config.toml
d_model = 256
vocab_size = 1024
tie_embeddings = false
init = "trunc"
optimizer = "adamw"
lr = 0.00111
beta1 = 0.95
beta2 = 0.99
final_lr_fraction = 0.0
steps = 6265
Each number is 128 + 24 x the weight over the matrix's rms, rounded and kept within 0 to 255. Layers, rows and columns count from 0. Numbers have three digits each.

# layer 5 MLP up, 896x256, rms 0.0519, rows 232-286, columns 0-127
130109139158111109125143098125110123128113145148094170122105158074118119139124129128136121131141123146139147164130130141132126115165120105155112116162141135083130094104081153147098106131088150152111113124131120105109147133172101167133106109118133119119131110124144151150118092115123144161140124121117128120122137104106092141095109159168103148071097118114099157127111127129102130146141
127113097150113124124170118140144083100115132083118060159109127134118184127139106097149121103157140116149181189155131136145120130122140147128110122189143154179106119130122135132158156136148126131163151168148124136093120113110123097131115107123134108080151131135156065132116089131099074130150126121170106100099118099122077138096134161150150140118121151145116140082137159158128131115108
088121176158129137159142137137149120132137125140147169113046123133129200154112142128133140125143126161121130191176184108118159207183135116122158142121096158074129105095119152161126107141138192134136146126084125129117173112104123131127101143079115092127161120144107118127086122139138125215101173178108139166128086065169119076140102162149086126109109133119118119114101132116113093099164
124096217159072126120142094145133118079110143181181109149125152142137168129132139136112136109152107155151136148164141126148138162112108106130137075157148135108132138116130100147068140135147118167138090127078117161073131097134152114107128170148131106149158125141179116134106151152146180159111172118184124117141153078096120132123123134142099090071131147078133077134153148120095128119126
086174107135111105119109139162128143127110126152112126175132132146122098125134153141118143171141145131128147120149148121120171144148122120128117138111136134104139157096115124124122148148113144071103170085125105111128102109097148105160065129076147121143165136174148136133142154123135144169085145142130129166098165116136088083143141139131119125135125130088148111121122149079169112107147
144194102082101143096139115121124123143108084137146081152156106128159115113153147102125153144133129151139131182145126129127129147137118113088153117131128129129124127105170149148124134136155124100140130124146126138123128091129112147077125150125082167133120173114076116095140153106110156147124129118142118120144112170135115132128116144118143161119115153118135127153156120144119144119129
121151163122110116115146141152146122112163119153154112099140109094095110157114132112149103139160168150185153135129129140127104125152092104150095123130149150137156105166144150139136110114086085138129129138165132139102141092128091118125072104141058116136151149124133106118132154120128102139112140139132130112112136132104142150134116163130128161166145146081124096114175119154181073114119
114152142137107144139121152154157134153136088117140116143095137153123149077126136143114124143154147097135141122116101169127157128144152057125144118155158147157129129080158147162148138126126123108065118127128157123097100115129070129131113139101087145158112144117114120093168156129128126134112110141131116155133129144135143125097116139130172122073149158091105113146125125173153152125104
157188139085142130143154075141138089120145106153115102120151153122126135115122147134145123101127136141140145143171102119155161125120115132124129071104113139139104137124094136148108091130123141128108091122132109118126091152159140145111083150118160099108130126109112103107075132157107182113134111113115123121103155092119137149140103122145143189086133144155119101136143171149147150157127
182101152138163115111123128130120109084128137160140112144152145081148108122124118130114094172125105112178143128137150121116084138090121129130160110117108147139161100117126143167103147142143179126138123127153127075111118133133129105150096122117110126119112131129074117142175118131143108182153140113157190116089113145105108119173111176143173119147161157076132160132099149138161126079100
164170172164119106108095117111126127114114112117157113141102123140090096146138140166151060138108125110107168127148127154139096128133107126150178104074150105099152124131192165173086106123120159132188117140134104088126112140135056114107101163099144113168179103165139126152168129158125132178135155139127127143109097150122169096189144153109171127131125137094118112132151122196146082105177
143146127101134176106125120146164147136102123134159102128196136130159165090120113133106127137119146134122153184136121114119143129101128112120092096118148117136114104106140132093158120124166117095136145142107143119129100181121145106123142119106108120101150201127146142124145148155129093149139126145111130141098131149163095110129130160150129119133113138121132154145146171137152104137151
110136148104152140103098085129132166131099171101150123125120108159116122111136130172157097166152130133175150140155135129123117135102121119103152126144158095103121099123123155134155089140140120141122075123110157120142117093152141122137122160099149108147172114151081084136148154146148138126121133130170113109071148142138093112128100139117157144098158151077106171104120134124177111125128
140117144099146169142103103150166137115094112118147102165088105113164120146104114078088128152137135137143148136124149098103116139115142113111113110169118128172121103120145142128108088128157109107120107137107130100156157095171096150118118123154141091112126141129133133103170107112112119132183132142136108122096149115105121114146146141128106116140105155125088136103126157105155151136089
131131137139123145134099127161098129158174152104133153127110146161142142144140110097178140157125115155132132173181129080146131150139140059158149089121102145171106100139123119178122099144136158120149135112151150130125149124163150099091126137118099124146097148113129126081146105132109124169138130097135166117142139141139103097108109130125187161123105124129106135103116127138126159120116
153147128148095112150108135153155093126139097132113105114093161112176152096121158162187127106142103117172123137138130083129117160115136136097118101148139143124153064090145128109096136153136149141167153120141125138102148145140138153101151118149151095076101167145120124162133105181101159134135149108126130117158094131104133113139104125145105126119111128118119116135099149100122156099144
138154113128128093148147114184155085141106118152117167115104113135121149163140122145169118168122111115113157109198094090142124110121133123140144051147104091139125099144075174204119114142133123106126109158119113086129134142121146104068104166145134105118147120141149139130138137169125160172157120110152155170126111135091104125165109122115114132131118154147105122119124138143150113112154
109122129129077135089135130152102083148123109168155087114134130140111088134134156113102111128170131173137159132134136153119146135110054074107120122115111107133161112138117119149141167124150161142136099141114120101124121090158147088138104116081097098078185178069123114121115098122143129124123178136090130137130120119162124127121106131127128116110140138116113102170124131090110123127132
195169173138082115088121119144104152147100127105131124127157134136102159106136175113155126124124148161117181096149145115117069137143104158135118149089135179166147144136158137127134123108131118154141145126129126107134176115120143101126126140138134123158107168090164113117138135137125110124098132161171094176119140150089111084149137131105175158123142148109082120098103155105167097109081
132129112168083128097105117127123110131125150149125131146158124127099113128103194137136142124146138136141124185149150140092159156132133119139174094111129160115135139113113127152117144141080132138134152163137091093158088109138133112142117134128100153149122148124111137105147200130138158179120164110117111134166120143123119093102135115135140125086069139079126111138114118124127096086110
152156105130114151171141105107156127127098124131106120131139128167153150124137128102141133163126124115194126123149132097155123117102152136106117147169136147146141151151143124170170145113091117131119108147112082112119128158093108162156122113082068141093124137120104103109157197113153135135115165147113112130109101136110119112099123128126154138129116188089120086114138122130127087139097
117135127116131117146142104142148128050132106127130120156143135115166108096133118121141148180129153152128133110186147060173154094157094122153134094139080093130152081119129141163167081112149143168158119113125109125160130083145145116137103157127135163120093142120083143115132135135161100203167126112095118148134139130171119127085094131209153114162123154115116116130154138171079117118151
144113133140119102105110120104176079121143117154123135148106144160144128144138113152145067127116141126145142120110169153104113158138102073090105104111111146138115155126130149129117102140117102139122103106125082156100098164133115136134129134092120148146108136127102150113144127111105136127100133109117123128140128107114111125122101108130209112122146137079090119136162114137183143090110
125175147096136094124133077158099112086141124126100128144129149159162131098118147096130106110148117140106150114102139133148138146107130085118151067140113113119135137138129172129086089173123178157122138124119093120112153111111117124086123137112132133089107116148146096127100115135138159141101123132165105144119130109123085149112073154163149162103113143104125119149097148111113178128161
095147138117132135094143148126097099102186163112134108118090128137184116112120123114115115141183098156102165121118140129122104140108117110081168072137147115111120100143148160123131135137131088098150141167105124130133109146140103132152130140119104075099129170121114108122134181138107118153104140131081119113151157105113092114082103155120148123144105120103101139183095175145113159166077
153137145101132158128110113152149129112141110156140108161113148162143121110095140134150140138158126152119115173179111120138103135117155130114178069120100120162122094126127146143090152135123144126166135131095103130096132156133119097070121168100092072126142151108083111135179165127130105145166138136128120135123117135156166077076159151173165156128108134100134124119097141136111130117110
159113111156113149092113126132159118134130118113137135136113124126135123156124131171100148174144125151103125108142150134126111120114105134138165128138085131160124114144103172121099143127136133140141076178107092113158137128145145093128140130091124143111137120114094149184096102101115118146137132151142122142114123151131171114135123121139061106133182160093122121160130120111126117127113
118160135180099131133176140144112134118154103124175144125091173144130125156122152094134069124164089158151160157139113117111117185120154142155065160107116138142127118153126140149108138172127148127118128120162137116114162110142122136134160098139130139098120175121114109146145140122049121119122130143119088116115097156136168089058139136136145121121151122085077128154163122127138141133165
107110110134137151107114121156118118111131108141110088160089147127092168129116156162151113125167133150125137134163109093154149124150144088155136104137099177100101107119127162159118167131130154068100135125140124102124140118132093116125121152108154134095146127166098135124107128157147110152164135125101127093111164132111122108142119125163105086102083148115157125117110193150126151115113
146122126134153133134169102127142071136114113153126134148125139149139171117115153126128132112132145130135123102186119123106150126134091138141118146134102125116066073139069115150138144141119140108126159128118071142045064141161115139131125124143106082141172162112133134116124114115129126128140184109113145153088183093093114130132109133126102134117143176132140092105138163113125126130102
103130178159086125152123119156134141140120110117185136126097111150079103118135129113132155123116113128155125129134140116127129162125123102153141103134107140177110063108092113147107122145142167130141095149111117101098099108162119123118114138121147108114134115136101154130128120165144100103128143123141167158161124070150148163093143161190106133132121119102122127134121119122116127111101
107156116181134129120114101120139096114088106149162109149122117147153104097115138069171129121138100108155140141122150141159136147120108083092138153181100097132158074111141120181136107165132105109117124145139119113132101103132125109137140144123139117113159165133131125121124116168132150226172170126098176140120142117118161171094133142146123119101141178119132146127164135110118116122108
128152159130116160172142123134134118155139152150114103137117164089151154154126121131110113110138098111121181127156122148164128128138122140108119137099119179151127130103126108202149116099147165105120120117128106107102075104115138161128117111085136128101150116103067120161104169113129173154160127118135133152142135127120113120157101136140120127136122127137113118133124177116124114117124
135116096130098155120172089133122085101151085129166128111132150134138097126109123122130103142129150180130114098161140127110160114106129104133147140108138146147108113148087158105149133121066112147124079090125115078144113087176130108135109131097152095135127139171103115090135131113083141171111149123136096122132121144135113136098104150144127111135147132088123155150090130153127096131148
141125104115103129092161133104115108137153111103165101125123175146117102123190160155135089111164126149156162115185127098108129150106134132118119117140153119182156163149116123121124091132138143095078096113108128136151115099139121125146097118160135148105102161126095079140136122128147142108095145134148140136103155102114077130101113175148117127118150208127116088099173095087147112139103
148146094137121143092145157127113116146087115131165122151154158079085149121151186165189121131174124148151118149098194089118117140143168127126111163175098135121177145124084158158128133173101170167155130123120146116107155107151102102114115129128137085129143112143092155143148128107097114177131141126089110168125159092127108119138088101136117104120162148081105164144118113111101095152107
106144168144090120136131152144164118123096066166090122173091154143120128084101133109161102119140136141123151139116121089141145128098132124091145132121094120154089109151128157165136098113136153121148085191117082138121123126197124128083127122127135147103136131148153120135136127120111104158148110176130138163148128121094154142169131118105158165148121108134111119107154145151109106145097
150169133112112132117120124158138135133126146146165133128106103162111126134166120088168128139104109132149149147129137099167126152156112121148109108145119124199155130117153160118112107140136123115114188109129134112093138112113101160115116087105153138106103149175168123148158092123080144163158132145144117117089168114122154117072132122131137139102074124120140131117119112088171094104117
116120128143107127150103158116136132132131134125115150138167091138151118157106140073131108148131097130147111118131128124159171149124068140151134089169096119096120064119099110152125109159107115125078108147117130137106105151096110134151099142156144142117131163114133100098130121119142111123107124122121092120149116079155166124126147114155094146108110133076131120115136116175119123102096
105109130115109139088143134171113143151102069132156139132118122172114143131166135118175116149154143114133124162113143115131185120112101154121153107127089165151134125126104152189114134152115097129113128156106154112103146133164081109120126118082094123149130134111123127128109122155143147158115166182138115138168124111143100099111116114128095133129157169098126104136153113160140127086130
185146126131118132171137165145113152145091106123124141126128147083146122088156169147091110167097073157164128127111124081109131134169136152133104116135124122125112110115140134199097079149143127125130104179166149102150089116133086143112126121169145080145113113147147144122090137150088116159136147128104153148117140116131151155118113127120114181133109106106100115125110159120130129137126
195163169092121141164113151184110132100123126106114128123165072113107112168123140117121154155142136131135139131164122145137137169139169107124137150160118187133083122079127156137158133144100134086098161175121141117107091117197109155128149132135106115120127135114088092136131146097102174124148127164108117149103122078104108140170111181169123164076119160102133119143160157124092108150104
200126106135103123114156148159135122095072125148150140157133107140157145126124167124131121164127102132138118123145151127126116111102078123179151130092103165131128125140116124146136086177141170155140101161140131130120095109104146112106136118082160125154119128163112100146115117124126145159127127126135155150141169163142069122086108124169145123139120143132144080139178139163119161099158
170122114082082134151145110147147078086140087188130141154110140125145111111149142127139145114117149132136116115117109123149110119130138109140121109129140129146160095110130109148162107128135105126091085155144092132107110117151126140136103108139163154112055121127162128102118132140095134140181140145110132171149145146153104163131153121071138092184104108132131114139111107150120144143095
131138158094132154135174152144171138140144116124141156129123105124093093143118145130133081135120121159144170151185146121154185144118101143163152098100140127195146085157115146117093085149125122127117116130139096086097108104141116122179094094094124093117164143178135191127111132141133116128141194145121116126138088147138105100118150144136173132157152116126112135102149123161157157096107
105121132097095155105154111151105144121129159123154093160112128171129124123159157117126103183132147149138175102121151127138151145105081122086131148113116135116143073125152117112158129142071109117158117157110120098150093158141131105157122128116106147121136148104120120147139113101142136135094112144137132080115078126132156108127101157122115111151120161118138117131138132110170077109144
192120147120110119130126081184137111109134100130148149183157100135103116147102093083122140146160117132099149101131131149138100135082083158165119072108098108155135106130119117166138123124062102126110118149113140143093117128137150115143143170119141136148128159119096106145126133142105172121140119154149108164117120140103104120123094129101169125138105112140128111200144125143147118130129
146145141071106150156134147103124117143110116120142196118112117113108109092117119136160109137128126170136130108161143116126149130154129119124131121143104146129141139145116163121155097111146165184109176129135086101107105108119138162156110144103131133080148145143118149113138112132143088112109169154151122145110150132120128103089102170117094115118122103136121150119111145150177131171152
162145100141100148092116135159122127108113129131125130105167168090168127091160132157147099136156155149104141113137140121141122170128129116115140127137127121205157134115098108120151121140120105144137117149099132124109138124135141099087085126139110106097112177136109152143119117107100107130098116152178108142129162130059095120091103134165091133168129154108112102099101112169130128093130
110115134162083164074160161154136134090116111099144085128120117142149122117123168120150133127174095143202123131127129124168110153122107105105129130148168081138109104148106118149129147172137130167116166141159123152135136135151142089146169143149085131116138149112109148123116151148130142125119146137090098115138138099145116145102146132148129124127115122125108095113140109112103117135105
123153117122132146127178173155129116081109132089123109165130137117126110132123127094168102118187089152120159147171132162120148120118142149106079132170135155119135100130144138154129134122137114101153130132089113121114152127118126111144137150101145096070194113169085168134124142134112121152153130129165152104146143089123155120120121135097124080082149140129120118136137132171120111147134
121088109167108112122140142140133107161162146139169161155136098103125137170140147101109069153155091165148119106170100112113111121152088131154113129106138157113156111131090109165150102169080154120112163101105101145113112163099113104137102119126103122160121163164117121145177104141144132139154108131163135104107098078115125121107080133142171124128080129119138137157128119135156151115110
107138118159060156138183170128117120116146140155106148126120131110145129127129127117133089127150113123114135131111108066139150188112133145175157116127138162123133105144139152163102087154101134133143125129104105104105121151113103113155149139147127148108114149134139070098110164100147134143156118173103113140145165125113109151108129160151147145129138094113132085170138130127128155136136
153140106149120154124127098128139110118136107094141102126135084148121130138139128094127132137155175156127116144148144135075147115109150094105124116121124161172155166129125121143133118112117121137149152082089129101128134109162137119106096119086154106109165114157084088071166131148133118159116146132119106073113140121143113120097114155130130123108104157122154167120105103101072125140077
110130142097124108105114151133096061105133154129127135142096106160134153121123151144178122174170153154114125120120111102106120123080102121157172106091120126143156135165138128126150123131117142157163150191070168122104137133140082080099118132129082102116126137118162087145139105155089114129140143119130111131180166140095111142113089156135185100105153193098083116131169133175134128114097
# layer 5 MLP down (transposed), 896x256, rms 0.0538, rows 232-285, columns 0-127
090139154134140145105149145108114121154152130124103161108121128098086133152132103125106129116087144119090105111104150153081100125094142112108108095121158143125164151141169146123151095137138110108122160144123100115114123126133104135122159098122123151147118156139095124098099147116181102131131120122120124123135115159151104111144110111127120135088139094139112111114146106156118137121130
160092089138114126134108130128122138100122140102098131147078122115115121130090121104109133077133147126119148126100128127133122150107138210149131164108144104140152102095120160159148103155097131128178140124108112139123129137110130128107146123094143131157108126111080125115133102153135143144160088113094103130093104141100120111126107133130151133113167103103155081089121146103087139089099
112126105110171057089139133150092142105087090136139155098106116142118109113098106112102109146123134102133118141132153147148107084121125176130149128118123145158141112112115135087119151162107109125132142154107123126090084165139114147123156156118131133137132172090087136124111093124138114082146123136126085051159147104150161141100155107138148153110107180113122139115134131125130121090122
151157182136132144146149145114134134108154194139146165089158166214138135131122106120139149084150107142109125084130132124136111093124130156125143146105163140095107142137139121125141133092134096122124154161148121101123089130155136107114140087116168108112122144109146115114097122123148129135126136080123112117107170117155124090123109101136150141129135109135179125157088140128084197111111
150116136135140134109139134107134148120109145133137154140130149118091128120086114100141134111108116167092157111163165159156103122117150166125116083124128178187132121110132159092122129168170118119129097163129150152114153139131105115098118070140118134157068117111137130069115137064109125113111147168146107147091105120157150168119083140148162181157176128141160104109149134158123119167135
095125126135139085137100171169145141186147105151121108169105116139122146111166141148140099134115176138125150125124114159130141087146151138105115193071141101093107114133097108150137163136135139142170152112131148150150093148160107146143142125121153150138115132084118102150137105129171140141128134124156139135096120148126135131120117121127129095123147134129122133124133114134162186134099
126111116132149104098140133160114173123114127142137162141124132124137136124144071108136116105088079139085115170140121129114085146128130064136157126115131095095093113110142102123092154146141086103120136089114141129138125111127094142090125170187123113147109147127149145141103131097146126136123129131148131138165117131122100104127137073186158130112131085158146162113094174118150168134150
141176095142173120121097160099129140133105112143088161121088086153178124139159150131115130107143125066111107117143158171130174153100137152117116143067097117116093121122123145150163086115111105144130076141152126113131140147085094139157155127127132110099155115109160147142143136139111147111133126106135077107123117137119147141137121069174088121116100116135116144144148135135117133103096
133120137091176115131113159122143128114141102121106077123136140154192140152074122123138138126076147096113092122151068123122138117123119138114154151123155159124121124122101110125090126185153118118141159074133123133172151152125117115154116119133139133133126124127157132104122160137123146093130099111149113168114128122124133081133116110136142168149139116162157121142139115134152095119159
145129124110154149088153117138149100100181129114123126101152115131139123141130135178143170123125111072158106094141104149151124131170134124091120147142127099127116141089124114095119106113102123077130127131069126138116140130128152146123124134123147121133129112121110144111155148117095131118141110166127138093151128156175151101105108120139154154134159162104121135079091118097127124120109
100118107148113144109132109167138157085118113155123107106104163130140135111131091127125087132142137129120121114143138159141160105134132123137157106099117138090129127123094085071112117110141146057074066135069090154096083146109133114127134102159134119134145068142152125158136113157169126165100136133135162162144131097135108102105144152131101147103129133118124095140116118126133133130140
166113096118110133135143118129110132122156124155120109118128134075118101134113156145145113106064144067132136110110142136146111150126123127115132113140175133110103138154151089110105117131125159132115139130155125099107124171116114149093121096144156176120168159105105121100166122133126108149144097157089114148116157112098098152140092115125165136104135125133154143132152144105102137117118
118134146180118208119118140093132111098108152123131156126129133121107161112134126144135146113113115149148119128133127114113127097153100139148147180109187121127085129137136152133111111098122122122154104136158159128177120116105176115184144117151102178125124155131094124105146139132152147089116167109171128135126161134132137135159131139132127098135133161118098119087179143119101103107129
099140129121103157113118122091155144173127126121127113119127136136145133132136145095114090110128114104102132123124140120103119156087129149110146077114086149111115118116144096166131180106125101107113102153127100100119116119106168161128109121128166133153129173174111100162095142090118141083104135088139117124122113089117191161152087112101139129147162102113113172134103153177111136138138
139131151134131154164065179115136135106165120132146124118129146142103140112122171111106103134117140120129132091114093139169096148154134112086106137123116108126119122117112134152104103100138086110148142106094103130149154112123144120142135096142140144123127153133131133133115145113134146164101132152122144124145139121131127143119128119147114124132106091188129117138155115107147124133138
166042110110111151111134130166126106125107128124131107113108150189158151098135100109128140206093133148111141129095128134094166139113147143141140172122160142131125128139086147137143134162151165115146142132099114144155156126130118129166138103132074129126140136125120109112145081143143100149143103089148105138109108147114171130096157156117150100126088100129110137110122118161101176158154
105106135126120107168101194147127126079118141103067123119097121166164165098130102130113148163120120078133091136094117110104139109101147144116116122119159141124125159138134131110129132131131129122126138131137132108190161109119098139118149120120142119126087159160125148121124121134154095122122108097151138119114151105127110156144119131137161144110125140137136108148162130143144142119134
121107154145143116116134111166148098164115134158132128118136155121104138116131149146098112132154099127102108083143166168143119140129179143112085133150115150091113112142095139170118134112106106104109117133093120114126134128098140148082126128095129095133120123120153133118152113093136145116122109142115169149157134109104177119146136149115117123147090109134086100142087053148118118119098
161142135133097147089161136145111123155146163149092112114143124113128163130114124152136114115111128091148152100180130086093119112096159133090145117111134135156142115138132153167115097096082115136113141132106129106113074118124133120142135121120149166140190116126153155126089090101145107119142104096119098140148148144139088131140138117116092131147153127142132145119127146130107097137104
093110100111091106137145140152158113128115121096101155143116127140117133191120140109145142114114134133140148121149151124132097128140098133148115086069188056107128123141104112137167110074121131139155170139100148163125095085130121127113119107166144145152145158133115111136144126127123118118109176152131130130094105122152168081143138108114118116119137160106137155128128115181122138131133
129133104125167082118164144097142129090162138163126089162104080122130119123129127108139147129159132132134129126160161110154163091107119134090132123117125144168140106078115096122150129132125122111132136110149125125188183123131116133165123134158159148088157111149175126162133143096107185141143123117115129118108123118127107141132116121124120137110149099191117133126115122134140131111114
133109142155139140122168123134147102156138121113162120116116111142117140114104097192080146135149091167135159092119088132132107128131101106119145091124105140110132149101145158142131153139097061106144139141138119124118129132089071179186106128174145147136088125151108136167133125102175121111142150120134140117156117094148095142127143121087110153109123122180141135126157123158073150153087
108157086131151156119127147096146145087147147134114135105122122127152147135143100130123160122125135105136124103052146099135119091143111114125130135159114137107144114140125160146135074115157090139149169136139114090132089152080126145121102090126126133128161112122117130109113124136101114111110143132110150135107137136156146132124186141115116132081143118128152128104128153135152117085137
155124155119131191114137120070166120115158095173113114121161116116146102115125114115117112165122114121100138132128088168087117152149128092128135134177082124092142130163198143096146159108094153122130114092099113142116084123133078144117113088132108124106125125147149137106081147113132107141110107164150128116139105133120126049155118115097085160106105107148126159093118089151114145110119
100128126093159162159144146129128127140139129128087099150130144147104106145130134158085082095105125109112130118110132142105104087142113082137090158156087157131102134157187135140114094129091092149173123107137125106145100163169096168128168168138106117173138134137152145149134139117083128099145135148119098154157131140202150117100139100106145141082133127125145109119128104148117148123174
156122117165166152141085137103098094179108090113137138125142118136120117157123134114153116140124147108154091129127114097150105155097126132121122112132129161147094121139094081141140120109147145151076070101151082107120121132125124116151137123135178133152114125128158175166125081143131110110096146094145111098151141158148097115143086127153118119130122139159126100127132122127135104127156
105138164166167110122129155156131146087131154111124139138135153154125140108111120106057118140099122092212163140155116083138138109125135182129118154125115100169117140109105126090116140127107127122084157104108106102171115140108122118095089114088131093122141111075132157157096135126115111128159127136160113119124097181173155104115139090098121152135110191128116111087088173134124090107115
108144127091165153113124182139142147141123145144089128067118123198128106145157174112119120144122161138128106126129149125109123102132150163121166125132131200113128101119103147143099099138138131145170134099119146165135179140104138124168141112105084129108158129074116186138170105076151147184144163131129117136145126116142113126120115138128128125113118137108158130157108129105165128145095
134118085115099118148157175108096099097141139106145148143140138135126169139157144147137107121082167151137119096145136155145105138118148104129125174126106092127159131115077107115128148133103153160158143147089181092124143152091132142150166125121149136129131151099121135132068113123090143121154170083096115152156121185140105108088078126126133119143071115125082106118130114133124148149133
162104145127109139102137132106116124126140093144080130112137125115183191140116089083141133118109119074085115157130131140120126104151102130143139182097118132144134115070099114113159172162144109103139126123142138116139119176133123101144169110113149121105130152102113100144131116144116145071148105097097131127119140117133095119108144099142128101166108116122141142072081108147129092132150
133147097173144142119113120116092107120117093137150109125094114124142119147137090138111143109137101144086174157153086148127130165113138154144114133103121151145134133116153138104116091072085106145120134149132114081096115168145154152089139118089103090113129116142124111107110140113088119108125094128123097143160103115118134089075179120144137119116120143113139131094100097113145144113129
159107171101138082129131106133092110098148111144142119106062124128141149181119096145139161095138126152149131142109111130120097113128107110134120116141136166078123124138085146170110148094128141176150136119195139126186133117130117141164157148122128134089168159129107157136121119206128141120182121094128156116119145082157166107104150159117142141131128131133084146099102121121081103096140
125123134115112096140129124131156129116162130108106130151136091148109125136170124118174139148121116122150106128095123111126105114158145205135143115176126118137123141109152136074115126150101125134128139157118111133115160116129126130135138128159139132157140158138109154091141149144143088127134127069137129131127110103133125154134143137140136126119123125114141149122140142135128091143135
133119128167120106118089141118166083134159172092120154122151119133120163118077165160120117132133171091175106120111102129122104134129129165123133136124123157149118096141082086133133170088125136120083126089147105117118165102089109134184115136164124130135141157120100155155123167133102217160075143131106108130137127134145123164172130161108147136117106137096134112164133155157164142132134
147143144140131130164111167124084130136097144126090093105079142141173146155143130144167135125147104141166122150148121166094141128124133142124114111109109139104106123136107141105117138127160094137132137151142201125137147110137126155137111162127111128108124130125107192127140126158090155100147117114108081125108122140144118076087160071136126180119107118105126112119187136121106180134111
159170085187071116082126129147106184139146182180161153115149153104096144110137144146117159166123126115156084145154150143111106138112143183095126114097154120134107136113099091132105141111113152096111149146128132152091089126102132161148157119145160150118123123096130108119136092081129121102088097098141108173061103147121148117118131095130129124146128102131121170078130115168091121133063
103135142079134120131129143131133133110114156113099145121123143136125096137101114138115081153095104113135095118110111098112161094165125103127138106093154098134116148121153152108100123137147111138176164158141120108118135123134146126086140114105145140104128126162179124119137133113184148139096156118154077114141134150187150108131111093092118086142103168116138156061128159131140136126134
140112141168112180094131117110147118119122150105110128135083118153107110133122141104141161099089146091183078104117130112119124154111115148127134143178145170101130164131095175098100112112118156118151129139162114150142175100168114139122142116063182121153082150120099097119142142114124132119127149088116164130123137146145149148126164134158083092085110101114090115155139104143116123133071
158104111127114113143108121135143155171095096127137137143116118158126120116092139130136126178106117085109117149146107110099116129140164113165141097130142108147105170140149105164165163127165112129156067101174128157139086129168134117084144133119145133142122137114131130112141134110108161150146146103139083115126129147113130147103133102144142073108090148187147120123137116104125124125123
124146106116132073148150135112113161121130108130158143108147124098125158134154119158110124130129119084164129140099144148124093102150108159144131161127122151105131157124130093142112117144155117158190146106134164160142155139136134126139118133118105123145116085153142107137162128128159166196103164152103125171145100164142139147134109137098115151147127149109152129126162119137170150103129
145127120094142114179123120155121093107161104079120151134139156129133101128158158125136106124128142141127100139119105145151092106127099151105111185121100154107149111094069126124115139148152129129127087093147122058113140153104120114147159129069180136138155154184156123121124133104124108140141139116114129125100142117103142092138101140162121112115113085120122111176111074124135173139100
150140141121101135121134157117159131056150153132080115099145101101104115167138108134127168159101109060143123128142127148146119157162120159173120140130113176136135110122125187136144094074126138124126158137154128137141110117164160145117124120125123143129135086120146123125125122137075113127144139103148141166133106090106106143117099151149144151130083160084103154133133155124102100158125
139133128120092171128136143084148137179102155160111124109178155125106091101137164148137161130119104133083144103136133123121146129163124112111135138068092122124143121163106128109149149131137142152094093114144132128115117142103095164133127127147142131138123155130133092128160144092133152049113137095158128104165117106141143094127095078128145178123147125182122136117109144141131172102089
114143100123128105137125087167159108140112098120116144177132156127145126162095138141124148170176153125062069111094118139141129175157126143109093119127125168099131128134102115187131108131105092122142134091133151094091088138133119129179128094150203136125148127134100156084136127107113101160114119155140162144105116115161188142075118129134075105170117108116122131137114149148141129132133
145108148154129140098121115143124138096079163122135144123107133153128164133143130177130138189123135135109118100119098122153136149093148162110123121111122099111104173126148144126121137084137147125097108090098137160114110155133161148137125123128154152122123109159131095123189136155122139122108136108095111103184155135174101106131117134090094109135134137136100126179126095054140121114191
145142098146132128139117159124141130153158121159160172122151151100095166158125143173126161140161143109130158120089127129110105136127130155162112095141115123109083150149126142167105139112142094142097141179116096130190092118113124143116130124122109125133109106110140113112123136154100135145131143125124144130104146126150098126123091108095122142131128128161119130145109168143106139144152
135105106113113127122146144108128157082153132146126150105114148160126130129093156091156157124090095142117152152124158099123126104125144076147186167153095114114109128111117181168126106148125110133089102115100121150088127169121158156132135131090121128117123165106144141133135147113114143148110148119167087088175141115143140132090181099085179122121145133129146176138136056132116159134099
125169097129080135131106111156101134142122145126209113126123129148144138126115132149127194124082133136134143140091138111112179109139089083127130120105118128169115119116113118114098115118110131116108113134086130133119105150172168142124120152144101129131101119124096123115143123136093146165107139103122183126156142115144119081124118151132087144103106152120110099133125108092110123086137
086166097135127118125121130156126155175078082080133127108131141112108117158140110138092130102121140086115137125128103107141107130132189135102121144121163087136097116139136143139134103112128152132115178132130107146148156134127160137111134150128067155117093097098091160123092121141111124111121051146081124131132180163137154178141125128120122119106128147116108109135153132116121118096110
144183106081127134146124108119126113132099107119107159166125134137147138165116109138110116122156120171087152126080161127137092068120148101103134118138124144097132138082134126147161162128106141094131170109111132128110132138130136133141137087141133133136114100143114142150106170150125136143103141132103151113135136131106144127131168146119104140120129150126140110118116141177114160176099
160129089119163110124143098159134147120142131115106092185152126201108089109096105147103142106114108145101137117148134091111093168136082137094120142108135085141079141159116149085117130121142113115158135179133085123137114135146089131136143117112118145144128107095107148077163100139122141092168109113126103125146135143137154124111150136136135071143098114113133138125192168095129126153080
155100152143146106092147155151154147153120119106067085123156128152179126169161100115089097135147115105121134139118131089159116137169112128117097128175157064097097131127151128158148127079131140136093153118134122118131118102115131166095140137113110184129143127129148176126147125105175126132123155161086188140164109122155136100128134143111105144151095140101144189100093138136166119138121
135134139131110157134141145110107117113125174078086103112118119117088125118090127138120131108123138083118148105151104132151104124143136238143096169146111145147136118090149153126131100114103113146141126131188116126129113125159139108113100138120130129117117113118124158110107148090127121108110125148110132125121096130120124154134111137128146090132114115109128137132150130129084066149128
124111148104150146115117121077158113137161129114119148115101088191161121127140125122143134126153117099132059145120136079144136110108142144161129119102132155096092122142120114164156132128148108125176093131110140136142175092121121150107120088145163104097156097105111125069150128139153124102105062114135115107136073129094119068104135078149143125109103162107124167142134148145132112152126